From a checkpoint of a small transformer trained on Wikipedia.
Size: 15 layers, width 128, 2 heads of 64, MLP 384 tanh GELU, vocabulary 2048, 3.14M parameters.
Each number is 500 + 40 x the weight over its row's rms, rounded and kept within 0 to 999. Layers, rows and columns count from 0. Numbers have three digits each. The size before them is the row's rms in percent of the matrix's.

# layer 4 attention value, 128x128, rms 0.0874, rows 14-63, columns 0-127
124:505626591477468469440445473425484463495524503486456514539535519472483495463514487500450514499522520589533458554536501521512521429509498491542548492455510486504549517463500420525472473501535498533468486513502573456514516567526527502542360409555476491505512523488481511463507511461469451500500475504501480517481521474509499518508485540632504484505435479506470448522471573577549481569470
125:481447468484470485455446511533522515495569506439514468477420460506459473452526514499566490465583506495523564517511430477608458491468412469523515521530534553505468451516456510513564514530482506496520509559497476508463490435472487512509626552480493546485493497523534499523449430523511479463500563485525557552540508537499512439473630531490437570520536512453521494512498453459507522428502
082:474506445507585543491535481523517459491483431562535514515533510481544559550495521513529533508447504488484492518462590506505566469458491423512420529537376534464461525415544449545473489555517469458559540483482499549504523554418465466508492488482465478510441495559472508488545525470533493491533459448487476496537577505463482510497376506488534502482417503526487506451482591510538500473520
107:534576557481523493468533454512538486469543521551428498501502495449456507504468481461505433516512510490461468516480513547549497483474505487539511513493510436524530462421446417523511479496493522510531452566541548439463556585514548478531420451587469443507478500550465514474522552452497467534529466524537501485463533471481573491517565473541472511444438466556407458519522556595457486564457
122:425489517491473417460486547538464509530544547377535469515471485513496487455473480510344472499506465529510544521547440422550481465526493565469571517500540504524514438516494435555507537486570505536520470486607497454506442482513509492542538504531510497520488503473518547530446496513499493452459532519526492523500446498583511470470614481490509515519564433495497495536502456475488455511516
132:533394481526560544451487393521495497496501500494472471497601503520476570426521548505540533523476511520533491488557507502423551499519441492474470555536448556504456533500540581489467521517506438475556453471476444535485463489503515488432557501453489492488505515542501420450538544489486362532466506495514471513535522471501481503522428485464464432529451538544474521485575562495507505512521
161:442488563470491509526491470446478493490494500581489536512555519472517489591492566498538488528529506528492478461463550482588489459489503449519486470448511508450564522476481392592471431550458532491457526531507560457481514513436459511523421492567545487522517533509503484475529547509512409519563470484469547411445528513494510578527433442516458560499464404488492516475503549507534506502512
146:565482496543478450558566503460524486465460483498499506474444519507514541485524424515456504462459493462500522498590459523418517554467541486477471457515439515542514541511506586461490467486494512452449504489441497502527432480536490485416469500461505516558527488517495536481501507483510664546515526493511520475493490479427483581475480573533555497456577554539519545501412431464525496474472
116:558613532527511450511529534474509463497575518463492520475485482462447512463516426497453507482518508467509537577501464539459521520496488534532526520495527443580495530511448507435514516453550437520513414491503492478548505552601535510525486425463430535463518452444479505494461472415501590511472493515533473550508495491490493480497567555584583483512533571503516460518459496555465468529443
117:411417480473489451547443556531486567528531539427517480560531495519494432486430568508491489496551482534480577489460475457571455444507488483493559468511578561480492410548526474546496530542510542471484531484530456535483449425505488491497539545518547515519487522506516561461483502516525445433502543509519534519527501500561506501483546509427411479513559461504549499507512419440546485485549
088:527479497522524445570508498480475523445454477455470442512538488448455493453483557528470527484454498556506562424523483524453552493461524452485496513500492578455508482485541591562480499518483550493481474451403486511506468452518457528409536542476541519489524501537488611502484431531544554511486546457504542547503527512466487484482520549449552454520486539495442530533399450409565486531517
088:528553565493508511485525463452559435478539509562452515509447529429464509511536507483522496473557536486493459528487529489518518473490497509570501495420487489467551550411420432529482416532428536500463501560494534365484534521507510479558461485553467462500557478530497524482496518468468470505512509496502493478450513533457525518476486510567455575462413461550435462492463544580512524519432
091:494465506501499507487447518513519550477533516525506446477436485479441491512531537454601484496558531493508508497423533495632490470469420441535484543491537564452477479473448503526519530541441517518540515567436458530435542448448460523501631584486494508440495497509537481518469477484512442491501537492494515545495531532502509440460570511454454600472467519464496483479508496486492571471476
086:491363427475493537496467540554510547538469540462501451511512470599495461456489561498549469516555469489505508455484454445481456506516493512446494533578547554499482460557544526509543550470540499515494532515521434575491445426492475468459574580463517495531464554521523463451457489565516487514493518514507532520545481473537536486485493491436449499524551498489532520477552444405470503436548
093:537565521539475500528529536494485484530431536511486535490458490510492479510500427476419516504475469418479488512501441508401446544485599563465473427466521376554530576529464544427501520505493526512441487455490467474509527485528482535465484459496445538509512461465455499543510497546508607510476499562528485474523451518462498522527514497474550448484598478496492492473430455518485436483448
107:556591547504489495417540491465497449490521478545504524475503494475494553521530427494485525501460487495515431581503526534456569499516501553505488541467489425533505531500480467412483472475502464530485459448478523473498565580533529562546388429514442476520502518459471425520534539550458483548467460529487444429455499504505488543520467455573532475500461525501485483495486546606477459548449
104:539404511476523517418479385544491514466558498490482484491591442477501580466517574560540500520511496537493471498498527503542597445545452487514484581540449559504463467429549483497487516512543447472560506481472467528523468532447476506472501526509502472486513527536535459466497538526517371509476486484481451490528530503493481487480409460450460470531414527527484518490540534495537500528556
102:505418466495524527491461476568481548493531513449466432505535489528480492421483541498532500477508490556500548456465451487511527432540472493479487540546504567494475445493565577553498508559553466455562542456464445548489463440492488523464534572461487519491494547582527498452530510537513419485425534504539576544570497492476465469491445520456427489595469540494495524514507491463564522429514
103:534530456554523470533542506454529443502456472526530501496418527526522560506568473532532567509477519483511507549524526547445560565473498468562480518519426536534448552509530603442478457510407481492472480498422505496508493494567467453453531459429500569531534468501509509483475490379516549503530551464463424509489511463469464538469476548575553503482517558495493511468422506488531515516503
089:412488491467486511537458459472460510474490449554523537532546502488511409566466529506583545505580544548538540465462606500549440441508454442512487407481506536435536457444492451561499474525510522527462555517520526472485564484434493536508499518548549481514511508495508523522526522507532498494535466458458569461451542577494503551500479426483440499522440402476520512485499508514523547521530
116:507381450483512563534488459562480546530426510476507428507585484534505459517475553491545478497475509501490447432454545481452501482523535478433446467562519536467485464548529537516520512474482499485533539458521414541487486434469469513415546537463531493487446549526509518498548492568530457529469494514502539508506511479504496469536441460370509445525540491469552543500509433475519497438579
116:441355467509496522547492440549524538493511497412510506547569495507499529465503551524482490489487524555548582460582519461500478425502498498459527450514501569472498463450511477592460454546525475423509515488525568515510428448486493492419599583478543503500487508525510542464503512502516455485462540472485543504538514496493488541489464496456490493565528436493508513530452491428556490466505
096:482491479470533410504488538567539536474501588443502451503481487528506465499470564466527448481490452541446534504490416521566464476469521485532478551599562481552437429521488502494543526517547473480532520526516451512528497437504495441521529509487536460510409510532498570449483494488563503486507531560580526541518505461502572463460587526470434526496589527521483488533502448459502473462563
115:501444473474542555553488458513495531526423478567492516474520527531540468609480525426620508517489523499480425471384512512511496499504526443490422495478500485480505516488494481503509485541468507470513579490497449546494548522446480521477450533493519495485470514501520465470562535573521479507533447478486545435493534523473487521534386432393474527491494480466545535428549529495470523449530
112:488649550512490494426522476422488467500554522545484529517477496453459490496487503472496495535532524505538458557488509529539533463480449510558526457478508428509574511463469443543479452510486494562499468512501532439483573554536526510562431400544439484482525478485463494502485500437495517525505466484491488540468533514481491520482514522603539555470416501500465451503473531616505506554445
120:518473470463551537507496496481476517540580514521517479450482503504495493502482476469503493550562513477504495449367522494587509471516448461546491546492534499489464502484479428518530536487474453553584494528562449486486577525481485520593536503531487481404494510503494500521465468505500424484482455505509514539452517542549522385527557457455452567476382499478515469507560520535431532490535
118:459467453497497516414445524558498514487594503384541475521462456503484477444519520503547466507534524523518575500509481445580459474527445491530533556548518579523446442517512523511512523518466466510511484518529505498512457467520502462522603504484523534516486500497516511487446482476511374443487573472511499573556497498547508465450618563494443529532509535495533477540529464472493531445498
124:520583515549489517542545544467475458527454453608500538493453548499476516543550467477527501512475535437495472527481551541393512585444565510525501454495503410511477582520474549448509507481461525549487466501440460485506558529522508499479470471472458558482525436475502475534529491430470619507508486482458441495478502534457498511502468535568598490452484534509506465473465501542474519524447
124:457442460488500442504452558507499515508534503385509481529484474532468486429468549515511496524567468539501628483544416499542502480489482488541522507557517572502447448507563566502494517539483479481465498505495478498512418378544499454500548506470523526502504502519532553438454475479533448476517604470508512542488504466527490510472571535497452513521548556520524502554501446422554501492539
112:506667575472471475491466579425495470529515536520498497474434487477495418503499448467515496502527502516508453550447499539499479482496499510541543441461579447532536509536458477489526495486489497569464501517488485434489581503559540488558454428520491502471504476490472494507472480420513559500507490505534483539472485525468497517503583547607519537454503498479490424543488484596465496534457
082:519454402497553572463478460555528481496455468567525506478467463537554548516538502479586530536530550461509448504432555519544532485473453461505429547542434531485417471475512515447526509528574497518551556511422465577456566503471471449481554510470467477505495434555542450461479488490530493506491506478531442482571561495486533493504445485438424517465458529538506483489499551505482527455515
162:568494490547536480563545554487495491493414501570490483498483516542517551538512481476449490492425476416461463484484483504337550585481537516473473502513447461529475596562523586431515536486502499495510496490473420533534510505537496493457513521473488498496491477487496457536524508516500652527528472517504466480526478478479485491516503498430561460475544560526497537470518483456454495497479
132:527526505487520511546552495478519471477399485635505539495472514523538523596497469458515525485448482445468416494443586535481520552464572436525442450494476441493507547471437460477491463482502544518481563488472519493517532566499444468478409481512506467505519499498510495504524519471508609562563464483492491417449516513458526568510432462526556491458525472519509526468484532522480514521494
091:468417420508534550544448500510503541516422504540517496548538550530532460530488533464544488534534504501495489431458537440486499483508461439427454465513501550457507505493525524595512502485525536470515559500501470555497482456431478492472571580493555467490474557570505437459583531536535467477501494518496540525537537513473539533495427505406409495469453473500501545460500493450546547428534
098:465457474474498584471484429520492504459516435481517504496555512477512480509521503524615507515586576546551508482552555478579486429519424422468467475486505540426490442436485472551500438536468478482535567539514560511451495483407481514479543539510531543495493495526560499496498526518478414466509545443447528502502520524528494483453441483490446524551467457477525513491524528485585548465524
093:501418470520504516536463486553482542482478461425514460519542502537500466475471525538534499491501509546530568475513458510467445507520497481442470459558509557472493461543558568501495527515504481461525526457507474603474433413457503540437538527426530567494471516499568523459505471501512470475484546453449524533602455513483440495473504535430503472530547486472543525503476442408586515439572
094:537603552501506442474552501453540458500526515508492499519460497454461524474523463495446514494474491455486477553535476555505563533505520570556559508482517435558488527470487468457499506460501484541447440536516518397516545572564523440513463459562438464497523487474467510503446506451475529530486493487521442524409516512501529548503578487571535493453484533574454481564504538537451490605461
109:541514546523429481536494558496489507522464549528492485500470532552494480490470465454467492459463444447507476527494446542449466562524554546473509430470539441563533545591494544421510522443514519530457494454490451539540487484540492544458409462462470534502520500469497514543504490563458618543518500552511484416487440491462484519519499489494528470485628526502566510498533454488489416512479
098:478433501456523515540516435553457545468497482453501453520632493500542526481449499547445513498470525528532513459562535490493465451575513480444448490540447531489517482476559446498452511502539474444521519428575531553507428502478516535486456507493558512522451522487527555481527566616540444532475483463487531498538499483549485506503424444410494442526528468477527562508488499471554470516542
131:522557490467519526501535467487524498516501472606517517454500496458513510575498491460580485519484506451484404483406564514526531546474492461541423535463473478492472532463469438473530497480483533559556519540507505482469601559478483533556473498520501486446494500504520481557498473514507461505459432491479492496464504539528525434509524406460520546472388509471462475487532588571426556529459
132:499484497539465434536535517492509498521448495467509494502442523561499511466499472521413546475442481494497573508577421519425499567478569553487531443557482474523513519557506622459492494488491504477437498461497499512548420461558507461452470494456520546517491476494474543497479479464508640512536539544495501488489479473468478553494523531546565488496614513510503538516442444435512470518501
145:554548508479501486468483459513509497509589484451504515454512504511528559460459434536424517492483486548504472534540501511515546462538491539485497522520442471572483458498578490453464490504602480460540462443491549541510455575543514513520343438489452493562460486466485492491511529519501446479457461510533449522566467453527491460515426555468492453493496549506514493496491586573512432528488
076:406466433481540510590495542543467539534525408473537550544551487514540469577450551523544533563512516550519566504450488431508451466480472466513475450557511526458499452522544483568511521565491515458543561468517477562524501452478470504475536508475529516514489477487519550484505530485537463461502503460444532508551503506509452511494471532415474561516489412436579493476473443472543524430548
116:486626525476499484493488515476466511517567525499487507508501513455493465526468481518406507576527524566504456525446500512499493460511501562545560519469522434506531513516510455520497492486513483514542464487549500489497528564546518514581370406532451497466482492459467463493504520467478435445475442545518474526523478483578504453510504536544495515508395503502465445525487543635483466550499
101:524429552522454410518487501483529508476496542465447517442461507508472484448472488503494466431530433516486571476580420497582528491533503487499509471462505545453579476502495538582491493535520562423482530513447549502441404479448509522491441553501538507500509511552472518504497515558473509459527507564523603520509484557462491560518497557523476494480517444515444535506431454485575507476446
113:456368439519532491584470504527478540555487511426473466521609544555505514462471550508468478490479477562494530407525487441444503474545496511464529528534502547480489477533573520531457521516540510454538540459536463571537431471495500499491473545476546473474456562513537475459537511556496456460471504523530531503531527494551510493531452519393481464508493482515505537494530463398522490453553
155:521417477445511576523473444498494508511439485611505498471540510520523450542505530472604495527497506453516426440408561507517518495514497460476436504488487507468493524471506449506505503493501489497515555506538466514488569544470473510527469504528533462463496564511509450506549543543508436545491447485464492425446518542504536512538428392421455489487390470492496510450555570500474539505521
109:494455488496515573476481462527538544492547458524510463480487457482487524495520521508639488497518518524524518529483549483624471439508409454518485574507441556481471461432490491539502484532480486460534505534425552501474523516412484517515555578492484508503483505551558472482511474511507359493502530455504479475521547524521510491460469513498427537504434502462516473467530598507526539456477
086:528617564501489483459516527432495452506490506537432534494471498477475514493527481471452503527465524500449453507473455537429538529498541576571526494471517423531498550526502503468504501511563484542547440513468482452487583544551520499499451433497406439520532467465429514505489461457484540495490462541516455536500460526456514494530530524593547487471473565560464417504472508589473495563476
130:542564494517506425529501573466512537516492470601528515472430490507484482539492539452494488534513471467505517478387479535577569516455487456579469518490511433515457489509514531429559566494504536572477499526453473538491551510472457508517499530524472503487487440476532493547484456504516594475540480521486485511438512539527507383516585441422498529477500555480485475485532517520420511556469
# layer 4 attention output (transposed), 128x128, rms 0.0869, rows 14-63, columns 0-127
118:469434436520527509519506464466485543505526460507533492437466469522457526465571485449501499506427508480477595522448473463516512490506531465440474492499455539506473452513561578481490542517442550471510546426528507529554478459502501587491598568522467501497463462530509546465516524463586512492567503467545510530498475516538466522505584501500513457543490541486522379505523476407494559432526
110:564518525500425495483472509517513507498472566514405513495530579507523470570470477546476437481497526472493489452492468572470526459546476488481532482425493497501620517488506519481557519507530507554519466517489507463440469519568478508420459514495467535511480500405469414580518468537418497530496493532585540564541485541504538511570480512466473479409524476562513540528472441507507477504449
081:513473463480544496520509518501508464495517457484539526538521439508530475471502514482465547557512548535511523563541552485503498522435491525522511530528515435479414494500531470486491475470496442539466497509543486497528557459510523318552494439437543437499488486489487548537483494468501495458505522479434439472492474420509491447411507488547533528511479557554523593471568466566514508542596
090:481485453503602526497521507521585506460465564495478474472499491512440516498527530427502449435437488518438560500487489486504476473462539476507469513525486459499492475458512510487505540533462487460521575497528516539522478509503530520494534526572480395511421485558527563417541572469603502505571492538580510497510534452474534464443514512455508460509522498597451429492496490426504543472562
123:522511485496483483507480509462465505521451513538463518554497533520534559545437509527531490479484532433466483422514484534468485510566504418436494472523483565521535536526490556499462469514578530517515447520511495502577480502556431489440535508538424505503467463533512418409565513520532517568538469457512556539526516518528584518591492513454469475432528461510491430499474496426503465476388
135:523522476473484452498501562516554563520511496480478558497448424423482486512483415461478499536557457527505495569513475457520485507482456513534466545503497433527496487574486437497549474499534490489522574506530513491414552488480557430552461492467579473507511473536450487543473430536482586453442495459507514447535455511513542479467483489580505572495493526504488498494589463464490438611538
143:513482464536519509538533500499490482478554494481471495512500456523496476430552503471500495488445509477470561575452493461485510501383497537475556484401464481477456500441561584485475535459448504486454489479530438544523557535480579548569522531464470509488498476506533611558556545465538514457569444518514420493464488440480433455461560506500510433550502535515485475492544514562499548523523
143:500480561509510491491534436496533497502495525529556484476481465482483468540485602454461473516524458462527388467500485478533548470537510528588483530530541518561476443559459476565469527493549492491512516577461458448502489489441466456513455515524546462437521611529523541485471524459447440548395541565534487502474511465496502549551489494519409550514489476472457523571449510485485475523547
114:481473489485511511465474460484492560486465510525568480427494547506474528529530517512498519482496496520521508441502503534512501455620549466508437474569495565519507462549485473520523540562457484452565546459478544499518425477516436563402511521579497474499464580495523450400480503501555477536480543471529528517511502571545500554534483485479502496528506445472523448489454464377493537414515
106:522509517473496450539518542486461458516498510534453521544547520532576501556439442531521453502499539464460455467482492563446513552495496515426519529496472491516527537460495545511458459442588534561495431514499433459523500532560468415501500469506469446500506474498463460468481479477468525545532452494496558541487488477494617535597499477505489504374498500585469514497547501537494492561409
086:595500554469441510510479496493464503556524498468487495451505505502500463559504531516488468484531503450461436528499470487559555570566504475493495561437480533550550483527472514499473476503515506501520520558437464470478481441472560538510458494522480512444501482485415495550498424537400498547405521557552583482512465517482506566592484492497410540519478490503475523574494511510469427524413
085:480492473520577542496519475505588507447495567491471468472501495515445482488557550414487440458449473505433575533456468464511496461469518486527490498483479468501520453474544543489532584529454498462524567497517483511521487534497569560484500538549497433517410492515553575497520566467581492502550483541614490480503544433489461482456537516455473447522513490566466440513481495443497532489574
086:539529524506474522474475523555546491488478582468381493471539559507501458540514469522463421449506499503459518488506476549465534474507481488481547483417501464478625496456523516477569524533471515518530498514484516486413491539555533554474447513488472495521482478413465461620521487550437493511512493579611539521546497547474461496499474512438474445471507458578489524508478472515487476493509
082:521547523469503447516506555521534478486472539549441537551530524500542493535387458500506462522526499501517419451507518557452506519478472507510528528541507458522515527465475468517488419466589508558491453552481497469463521531534456345514480459473499461508548493521443456498496473494462525509483472519486510547507493473475631508553475487520496526385510508566479531496517514564529471562438
081:494520577520453532471495423522531546484506563525463468422479527459427538461506555478519495458485451488504492501508452478539489463584524509502479481507539561502559496528435474536465551525478511441515500502463539504486493538433473643486506547556487543453507569554525490434526539535494459535449505582504551482477521555442467527505461514477461489523500452400464480531418548468498523457492
089:449491489538480540496496465522485563512504485484532490460458474452439506439563500474523536484484460532515544486505465446531476450504499502497476439489504555479484481551532501502509560555428525434493557445509563531497486495450503682487546559499500578498503509523536508510516537534528498483503504478479492473515499555526414489428490528475505477614504487401537443506470500430507531422541
096:526485446515505478552525581530483513502483470479459558535472418497497447489475424441486496543515502527515505544532475467497501531393469512492489504459478454482463494539574493482518463497519529479457564502552520521426550457490573422565485491443511483524524452512414524599495454503511562460496483413485509486561433477519522465477499487558504532524494546557508539489604435515510505571539
094:589521522497443471512509533522526541500497556499377530500492489452483471530441444451494390476535475483485475508548434520507496534484461508457514541461489502511595513529473493518495496476532529511517526526475495457414515480487539495519507501457523489491534462518403431577496440565430530487467483536568570529542465485449590527555472514526454536462515492553447524528554472530496487572460
094:465467488476513512483489476475463480542520407484664511509525486502530471532537526552458563583556515522557482518477549482501538509538489511569492526535505484527444456555508442525535532508497459547507500513484451469519488483508450406478456457507561487485514570419519514569411462476463480498448577443454447466468524503570451508488506470519517530528460528459527537501474491506480468515581
080:513508479519432501546503494470418463507556413472514497519517482541571473490544478556507571511469559490511523573463533479494506548430489532460559472405490484456466524419555589468502453489465511550464450487517458499538505516518573538524487486439469600501536451433487539573447457471449508455546498469448442509495485494513439474508536488518539501533502557497561535479543488556506490497442
116:540552540477453470518495562535491497515517502495459522539497499455527473483400482521511502505568485501513426534554502510508479581422492529492525555492523458509504527460443470512452432473564468537488452571460480470442524550471541458597465447444499503496587479540474472510509452516405510491482499517446514531488489509421567482495467484524485553458490480537466576501538530595494475566421
108:582485505489427451531521515456482486524543498493449525555460485471542471559449496533451469522523545412448434541505459487499503552527475485464524537459491490529533497516469589504482458475561519531485451562520399449514542509514542438534462464472507515475515454487457459506515437505455529480471505479560540549501479466494553501601536498539445522421505513546473543518545458538492442609442
088:504470514452579476513513522521537474489455571539459495508549529531510527534409490462492438479494510515460471440520519565464506493466532475493483522565485459522525507467466455518493483481568472501520491541495519486514480523535439356500499489564501371504488502539478496416531523453519484547525500536531533546503526449472633497487483503494492485405507484633444492494506493513508494528488
120:499526529518507512499536514532504493463534516500440497512513461484491471425476459474520492505499484536519519553523518494472483526373511580507548504454538442435474528451500491495497482457455463487443471490509527523440554533449555514589496499400541524491569501514492542581522520502455497444506475549463446477489490477420458461400472488504539503537496519501475586477546529639511537538556
105:469465451515542544498493475489518547475492488486520487430505515519472505458594506481486500466437515544479619516473488458518504460529540477455478455481469525488485457491549550485501559538391516465522548423505542542529457485491514589465564563541486507506447507494554557488516532468568482488576507496564483510494511510526437488465554525485525439566516501492519405478477478420488565415550
119:515536434480534542476481558520496512500437528482451488518542519513507473467509496518529507465475476573506578491562522524470476499441511481478486438473507456424515519434545509433562466544406486491511496484501552580444479516536561514477515503473458514598470433477541491541545512533539525494601481469507457470558521535487458479415472502475575442520551484574530494420516507502497564434538
101:516498483453473456508484546468485471514471455508516539552526556543583489563458460586479512556531567478496498465488500559428521505535465491467509491522477486507539498512520501478534485488547505576511474485511494461503471504594444394438479460494481482541489457419484396501471446480482533496512505426518523558523491515564597510576500499506514519384506494585551496472507446496506458540465
113:450507525502505552464468487491512489519529436469620470467508518497496482465572549560471580494539495537523533541479547460534523477578533527559497510539518505476481469499464436516485531530413463497515511468465518519522488518449480584483501490513516529485506572444531529490422490487485456477479556483430463474453516552528366496450495487497533508579463476406541542498444539495485506448579
102:516492498445520455526503538457454482516479461534541523524541524537590478591462464540491488547521544485499440463455537548452527545530494487465481528526452497559515506518503487513480467454585511569507475518486441457514485495572438355465478452513520459507497497463453464497450445456466531543501505440513518513510498485547611565592504482522486527403500508558508483506506480494494456561459
110:445483482491546526485474479497509521477494499514535465419532584551473523489556514493498490466463503519502586466444529528493524470549551454460476458547480527490500473457521514502511547541427509497554503425466545511539399528522452572435554543566452484522462536477565505435482531452545456527563511522539500548463536540540477513499519506445520438516516499520520424480440509426475574391509
081:470491483473545488508506546528535476479488483500506509536540495513539504501473468493456522564515523576530500512517551533468516498436481521521509522556535398459451492468527450489515476500512471533463497511549520477488523476526483310519462454469544426515502510451477515537450483456490481461519527495452456510532500460502531452404466480539555530460480562591531606484545462557498518521591
141:473532548501536523458488480519546507508466520513540498474485484463470525481487532502533526514547430540532463488536560503547472499541528530581492542570553493536471527542436367527485507473499458454508511542466566520481522495416471478537466497515554456481507574538508526455499529509474457500387535558438504406471529506466468505440421491497496549524481466413460556507470584534508455496546
114:454488498510585530511545477523497475475503498514552457495505468507494482466510557445493545516481483534517492517500563488515512482388530524573500505539528450482400484449510475521477486519454458473468486531514502520552524506444510441581493472508515450465511540508539616474494558428541442494527511546453387486481555434480454455403485481486523504595487524495485540501468533550509552478581
084:541535513481514462504525537530571478465523538514398540525517462492505478491430489462485440506510509498474490561523500521488487531443473532495545548506531421491506520426481494480483451449526478540461462550494482481455557521488546362575478458436517444515520470532475536525506508470451509461486472575520502503492485411414560471491515496540494529448501525573457555483551519622500484563492
083:535499464498410472524500526492473499508556441449466527536487477513556469520502456554479552534499548472526511556480508503486500530453467538476549485426496477480518510466557571465544481496505503552467457495536456490481517495543549486494472471410505620508524459398482482623461427512422529441522511452485468540534462506540451458540545485530525501486491554488564555505543423559510489544485
084:539509543492399457500476511493434508543546458501491532517485499488546481519461452566483526521566519468542437499509497515496514547544479524484533519449518523512539524516476507515492449482552519550481442520475460457454511486495485500511473477431515583487577508447458423580465418537370521475439508478466536535505449556511518513604502489536495546471478499447527579512527476555493460542413
087:444483456479601533502503490491537494489436498511599472480502505532472528517539557467515523495450491527480523480485530487501498468504534448530454491552475501519454476516498482496495521535478491464530559495508533538567455497509485466467525509601494403502416500548539560392510556424626495537549523482529472464485564469538510502444508519461507462529517497543481421494456515401489520456565
087:472514563541473510481503447509474560501497537551496477441481523457447514479493505484528480465506427492540459426492478490509501471540529520504487469495513572516525522521466478539472520522501545451511487504447541505466487548432449691509522539534490549473559574541523476455512535527487479545441484535482517516472514583461465545527464507481475498537498447368470477536425545478510524445457
089:549475489514422455532530511480414518538543432497490538555430415482532503492441450517524561529518513467534451509539489469528482563431479523465500506452532541496466519545497560476456422478549521492457472527524478503497554478460547486571498467413508595495587459539466476532540448526448533487478485441453511492545421515480529491545501495561496563515470508450517520505565477537507474545427
121:489500486519542574462473521540507480490462504457492455492506517521467507448544515490496531470471503568524576521522528499516483469433498498535514457480532471413499514459529492449537516548404454449479533481508591581481507491492561559520495515483488527555493449461524533542540545511531481469554500511484431458536519505463416441363467498463565451601496488502520524473481541513506545421574
117:490475538487500488505508434462466488530509457550610500497505503490521523545482558538492547531538498468530399456481533495518536509579515494553466531558502531585453513556428456566466485472565466526519470554461444445549483498482396448500495470550540496449530569527501492435458486482485466572440545470459488488442538502531529557563500492524475534501488488421476503537432534480491456526459
158:445416465536471481490522476522444550518488468499498502529451416450453546474479479454504507505499490495531521474542415473489488498503482490458420490551549559469467507607535507513478492536505519440478579457567557497490493421493459516481601544486530518514531483557500446449508524523529500506489496441499579509547424528506536533502475479561501543526452508494515465515578420423516576512560
077:501500498475433474532488518453422441518540425495528525562531498504589484500484477597486565542537579486519483541506530513474503569509501550466540512490497490469468517479491505495464460449521471567466431484505452473530509498525500410515473453446503542489552495423484465541452439488407511476500509427399494517488458508519493495536503466540537531454480532518550594474556477576490489575470
113:432471438520537528477493490479499513501499460483502487481501490495477550430587473489539520473468492530485623499499477483509474491542523466437442485550502525458478491502531522478489529517408521460501549387522542545535466485507485580440606529516473507532469475535529494413520529540572519494585489450500525499528501533527487528496520493509550459532486495484520395452556511414491572437527
094:565496527551460513496518443528525538477521577533395518454497451470444478534505521422490405440471455418461479495479412497508506447506465493479502493434519516544561509516512554527495538485529519502516514528470447473458515490490529564512503534509512526466480519540451510552542527541461505546476466596626540503528480439470504537584521505494417481523517481481437496580473503508515509516449
105:543534541494502454488523523510501499533502520530419535569477440459521496512425454496524446510532473452466434509537471510498481554490499495473502563510520489529508540512439502509459437442578504512490468565500453475467552481481525415572523468438511485520534444561427467480539476556456528503467470515501551487524481467442591552547482483534473551424500475527439496497570531566498449608448
143:489545484518512512492515515537496502470502490490467508521489447492498483442502465472528512523484463565535518554514532482494461519368482551526543475460515448432460526434534487466506448492449505486455502500514538551450568521456591508597490502417500530540533435519483559563530515483514510444552470511462407457520508473446459453389490497512550485571502524496494530451534544602523539495536
104:522485468505461493506487532542524459486517507451415523519508483501503435504515442505440441507485530492491542530501435507471533503440426514480529483404501454464540495492576540454587525527468509522487520466558524507435525495560555505502468521429502538557489442418490475659493478520464532436504484495563491535540482484512466467468507509498528483488528533582545541496532399533513511536560
080:455499484502584545489484487509575526474466565486515463439510537491445539464559540451507458454479452536469561494497488472526498466540547466515462510568493509492505465506476466531481561533450508446544579460481549527538449480476493556462549545595494411484433527552532531385503546490583479514514508552524542486485537493489488507446495509474500464525518485520466432501483523399492540427559
132:466484514487559592476465518548454465503441491491522465478581535558506524534515527533526535466457507552518505440492586547463543464500539485487537456515519504464497575435539417499517483521445446500504506486488589555489467457530460504443483509531477490501477510457447521535479527509485448542521529517450483443536524527497448524397415492429564447550487515501524541504434545521500523392540
# layer 4 attention query, 128x128, rms 0.0993, rows 64-68, columns 0-127
087:599573491502508510440560602493526543444483559546458524499511504489491448548489539461541459401523501478501534435468491556521470478499502487472497434510522497527514480504582506558458505420484495485518449493497545460438563512476434479473528489572443511449528489491540486619499491467518458470557477491570495555456524497525538493486519500446513502444555529571496475457496513497431502504438
092:477526490489486459545502562419467496487498561492495420441476511504496513550536400478516485539495487439451494466428502515468508542450499532577535578529472470487514534504519477512509513556534446516465483542521392581492496470523514507431512485475492545500435552444512431515484514481512477510531482508527500393555552553475425593548533503458525482500613487508489508500502487563520472484541
101:507511450487492531523459494548535497515502486418524523505466452456474448516525552542461560512470546462511483529557434526469514537542494526452438462522523526502495519584511589547519488521472455480538507493492555496537466456508461456484529568512475515434419500490485523582505482519484503444479565444528531608535613510514454431454527539470524507575498524530505511472452447404542451523493
098:504549483457515475473456489505467565489449560542464528466498468576509464497404530494569521457485420504459519444528502509528446529534534505433470425500530566537521446495467537453480510517529539554530421511485472449534510475561479472490512560577421468483535463550500499483543497459561496602592515496484504554499475554490534548515524515457492511532525475516502429528507492438453466479415
095:541497505447528507412486445512478579472466554524533511435553555570494522512500518520578472543522432572544500499565514494458504483461431466504529505528498541598531497454520467491473558472515486560509483515478475513489425445560524507505487448555445480586485472511508474442541463488496546571476504464503493413488545506482542619552472510526452492509537465481517443541436490462480473515484
# layer 4 attention key, 128x128, rms 0.0943, rows 64-67, columns 0-127
082:455527523580464502485538532547490539473505525440445531454522488448463522507515466500489520449551469575513534470490451526439445481447416592508506473435457518487568556482511490556567475527524489456473482447500485519444496486459483598505520581438472565490613481527465494520453472524492480437494516499511482582507440561510528477494503484454472451494521469475501557567494526462541467465551
090:457536444494539533455538438580485560576505422511552526537468436480469491471490530498429524418529476466547475579499496500470467462501569485502515557430490463540551545547456468491531510496466529519553485462489483534552512523551482493508449481477495521486497468457498543537519467497466517454428494553474425535480513507495552515424518488583565491490515518472488451472568489419424559511421
091:501483477471572487491501522511513407516518469498531510497533494417507484524509503480513511613532618438490504575482592521483512502495455459535450503477497449463484477525571480465529549476533411482564499500538480567478539425511493467470542476500537417542409460459512492569541491524469503519481532476497518493503537461511484450480433556452515495540494519497596504428517517492501443519561
088:496528553497520507501600586497523518523460519512452515476445575523487562524508469428467520416438528532505436550559529515460568403456425472501495476513454486466546469451547469534530507541522423451506553468455500517401546499463522578502466491479521494469509494520454429497497548516501431542494484564481487541563529521528554471472489483472527453465530517466517459507473529560488517453541